{"n_layer": 14, "d_model": 256, "n_head": 4, "n_kv_head": 4, "head_dim": 64, "d_mlp": 1024, "vocab_size": 4716, "activation": "tanh_gelu", "norm": "layernorm", "norm_place": "pre", "norm_eps": 1e-05, "positions": "learned", "qk_norm": false, "attn_scale": 0.125, "bias": "all", "tie_embeddings": true, "parallel_block": false, "init": "normal", "init_std_qkv": 0.0698, "init_std_o": 0.0132, "init_std_up": 0.0698, "init_std_down": 0.0066, "optimizer": "soap_variant", "lr": 0.00536, "lr_mult_up": 0.669, "beta1": 0.95, "beta2": 0.99, "lr_head": 0.00747, "warmup_steps": 200, "schedule": "cos", "final_lr_fraction": 0.03, "batch_tokens": 65536, "seq_len": 768, "doc_mask": true, "train_tokens": 208200000, "steps": 3177, "dataset": "wikipedia_en"}
Each number is 128 + 32 x the weight over its row's rms, rounded and kept within 0 to 255. Layers, rows and columns count from 0. Numbers have three digits each. The size before them is the row's rms in percent of the matrix's.

# layer 9 MLP down, 256x1024, rms 0.114, rows 214-255, columns 512-575
096:142131146066127180116107108175117105150203117150109139043100101139073094151153094159151120136141151132124149070146158122157122104139173118142145166158060088053072207096141145129125158116069092
099:113099147126152139124098128109179126115109132208111189115143115143124134133131082103188112144111125110174074145142104098170092123114136081152104152076113193123070101120147085133126181131195154
099:095138144160141172127180075108101164128085127152130169125090123144202117195109136199130117137062123165097146150119112074139124118153139100154164081150131131161083124102100101131159102127117118
096:163154157073142101150147114144188200146155124161136093133129143164100148120097115141126164190141100094147101160164149073169136160084121080132082111102166114122093132171135117141167100139175082
103:120037098059152060166169165137066122154087151147172072189130126156184160130149120155152138090141074224096168119131077094184087204152159113084125117132149136206119097139091077120153153105116131
095:137166128172117083106141097118088142069141098112125125116131085123136117184103191135127125143130157135136124185105173145161136116102155107149133125176151130130161108178104109123131116126180084
098:141174014104115121109158179155144162068136046114139055110143120090093131100106122162132127122122109106195110158093107118099131115171149106129152091136132168094172167117068134131098096148115121
096:155055092192129096143132135161092154169150134224148147075119110096129143119145121071130116094153098190125108035148086103130126162092106138104107161087166131166165132171113180134098172130134090
102:108140074152117170187060108068108132107196126157163094143116145167095114147203151094112160112089120157120145154123117152141120090064099113116088156117170121239136176112112154079115146114137110
099:155149130152142153111181135178149108194091125157128087116155065134068144084123147050105133160163126103122158118063130139143157129157118118135105166131128135095184125158142161128207152097109122
099:115137156178088188134141062084099183123108087186091091081123093128128140087135139143121172155129150129123157160123131135076080118102091129137120048162160138131135084094100113111142109134062116
100:139087146184131172062163149099125149124117178169184131151190135155164152118195178066139123116111121087152125119144079100122108116098136145198141100114160166116124153104165139115091149123137150
099:181070138142190114148131141122119171147158131103150132117123137111091035053145132174154192151154124139151127092192171085117113141130156129121144176089124098158137180096130103109129053157129064
101:151114083121044112110095124160167119156093122157103116132142159151096092078118090126183092112193142124125146114147093169069167092093137140106135078160123154130087102088141146122129125065116127
096:086116115096136061163122150146121162116096191148125157094086121034156129088106152129082144114171110117114161117129110155125115150169143125112098061098095122127184155177082118161129147134119090
101:113163168134174119154131135124109128158175105090143181140142162107040159164170142169112057151176139158220070113140073112163084107137119128077134116121158103129128159150121127174078073097091144
100:130084087142119118106115135070123147101147124144130095084150079215140075176121112083114122155086145211119156076148131136149103150103158098105139130162141120165100116148123097182123087093142132
100:145122064083156140129178100037086054087089155129149116113096124122154139190147126104101105141171145145120117111166124105165144127137162130187114082081122170213141058163162116106109149123087118
098:137117133144124155108111188134108167116113085095149105094081134126129114116135086102102130186127181136191142101095102160133170162131134097159058114080190085143158098112106106120163145151089157
102:103093149090121116142138179173135154122066159096115122094129140142107160142141121166117145109137094119171106113157203145077093121100150133137108149155112163192162173139128168093086160108111153
098:084129186110158117109093120206145103198089153142167149106140085154162122095104108152130095159059114148149112077132139124125106153101109135157105147145099125122173142133116085145115134129115149
098:143187096120151108132150091082124149100122080146140134170147109101134100126038100103077100140141171142085100111059180076054131130176159116131099146125148121158149091145085121145093100123164159
103:160121132163087213156066126148128107171120114138119154115105125174117120086141156187081118057097120117049124138159133095073158109144117140138114138192128161085165156145107136095169125123105124
102:192123062118124096102156086185086132121165144125161089120110123094133118152167060183066133108104191090100124095094170156093148195107044144107104118094167126171179126109161115176166167145123105
100:157156080092136202122130185095118133116126068133097186154103135105113122089122084144120199125116105173118146073060094149116135162191129154146178129139138133123177121127168182153159104108133069
097:133115175140185122103147113142111154147170158084136125118127103126127156103123198108141102126153130123141078126125140139163066126183153078125206082070108117146153157084135113164075146094133157
103:120155118172126077156175103131151160169117174118163130132165094194091140078110149098136136137072116147154103134107165097126132111056124095121207135159208117077141116114081123120100127145117184
104:165057166175124174120133107140109126112118148137135134128048109119121120126163124106114137093110077131173193131127137092111067131153171073106127140073110144075101110168081094098092094154160110
097:120161093138117102066206155088095105074071106168158127141205106063088099179102117163133136130095151087132123136116119086131130156171166111147141098131042119116108103176115101112106108123090106
100:118145150122105151133159164214120146090151052072148117117138180073099093097081193188140123076127134141128125107143095087122041066154128150193143149127119119138155071114105133094111121146188103
097:127102075142123099105140133094181120155122106160163121100138071158152121135101115061132151138117133118146136092175091101155114183143092156073128175111128104124116171156135127116112148138091217
102:158147089105177099079096112113126121134105159173149143093127172089163194099137167174102091098165141121131113218100180154155118105149140158052108099119120175087152147147110143133166116132146055
103:059144141085114097120153109132121101107115109118110150097186081147153100176119121118145174056176166102148093138129127151097154132149128104117158106069144134194184130121139090128102163099130159
101:152114157071111101175143101106139186150114146125119130111133097173125094106076116134186136146166128093119136100108116131138169126117125170141142083134089109120122135100066086131141129166124138
100:146091173110116101137144140195129132122156071146122121157067105162164083081131176173133119139138151135180099140081177132128103118126116086071163132157068111095103135102131163150145153094095141
100:115159130133110113092169131161128162132180202118103119124158192149125103119107134114113102127132180169089130101139151167091126095177126190125163080159084188126137126027167137106113146129148153
105:098083177111100133091139156094125172148103127144179137093071170120163111082110126174090109119124142119129169142117124159093137144149169082090102181113103133082150164190195139123181093093132119
098:115090180092118081149086134117135170035146142046092145129127113118121149196140170095131124125074136071126122074122142141181105092082157107171090139169139098096131118146131146137174069091112094
100:068109089098139161107133141102110147141078154110131073139168184150135122095123100187130184178128096101120153139113164128134195120175159127158133140159108140116154116160121142097126188104099026
101:101188119164135113100075118148154140111122083153116152118157153161153167143150090159148156077109115126131144154153060153121091137177123165131067139099056187132149160158131116172143152087172118
099:145086122157108101096112085114128165122113113079112108141113185134126146135053142154096121131146125088158104088130166115191099145133123207136119137188171103093157084110110086166074157162111106
105:144140077111187157086153132130125161139118139099215128114121101130119119100145103132125155110065170038172164126166148141092126108127108133128145170114089159054176104130058097091171123093154179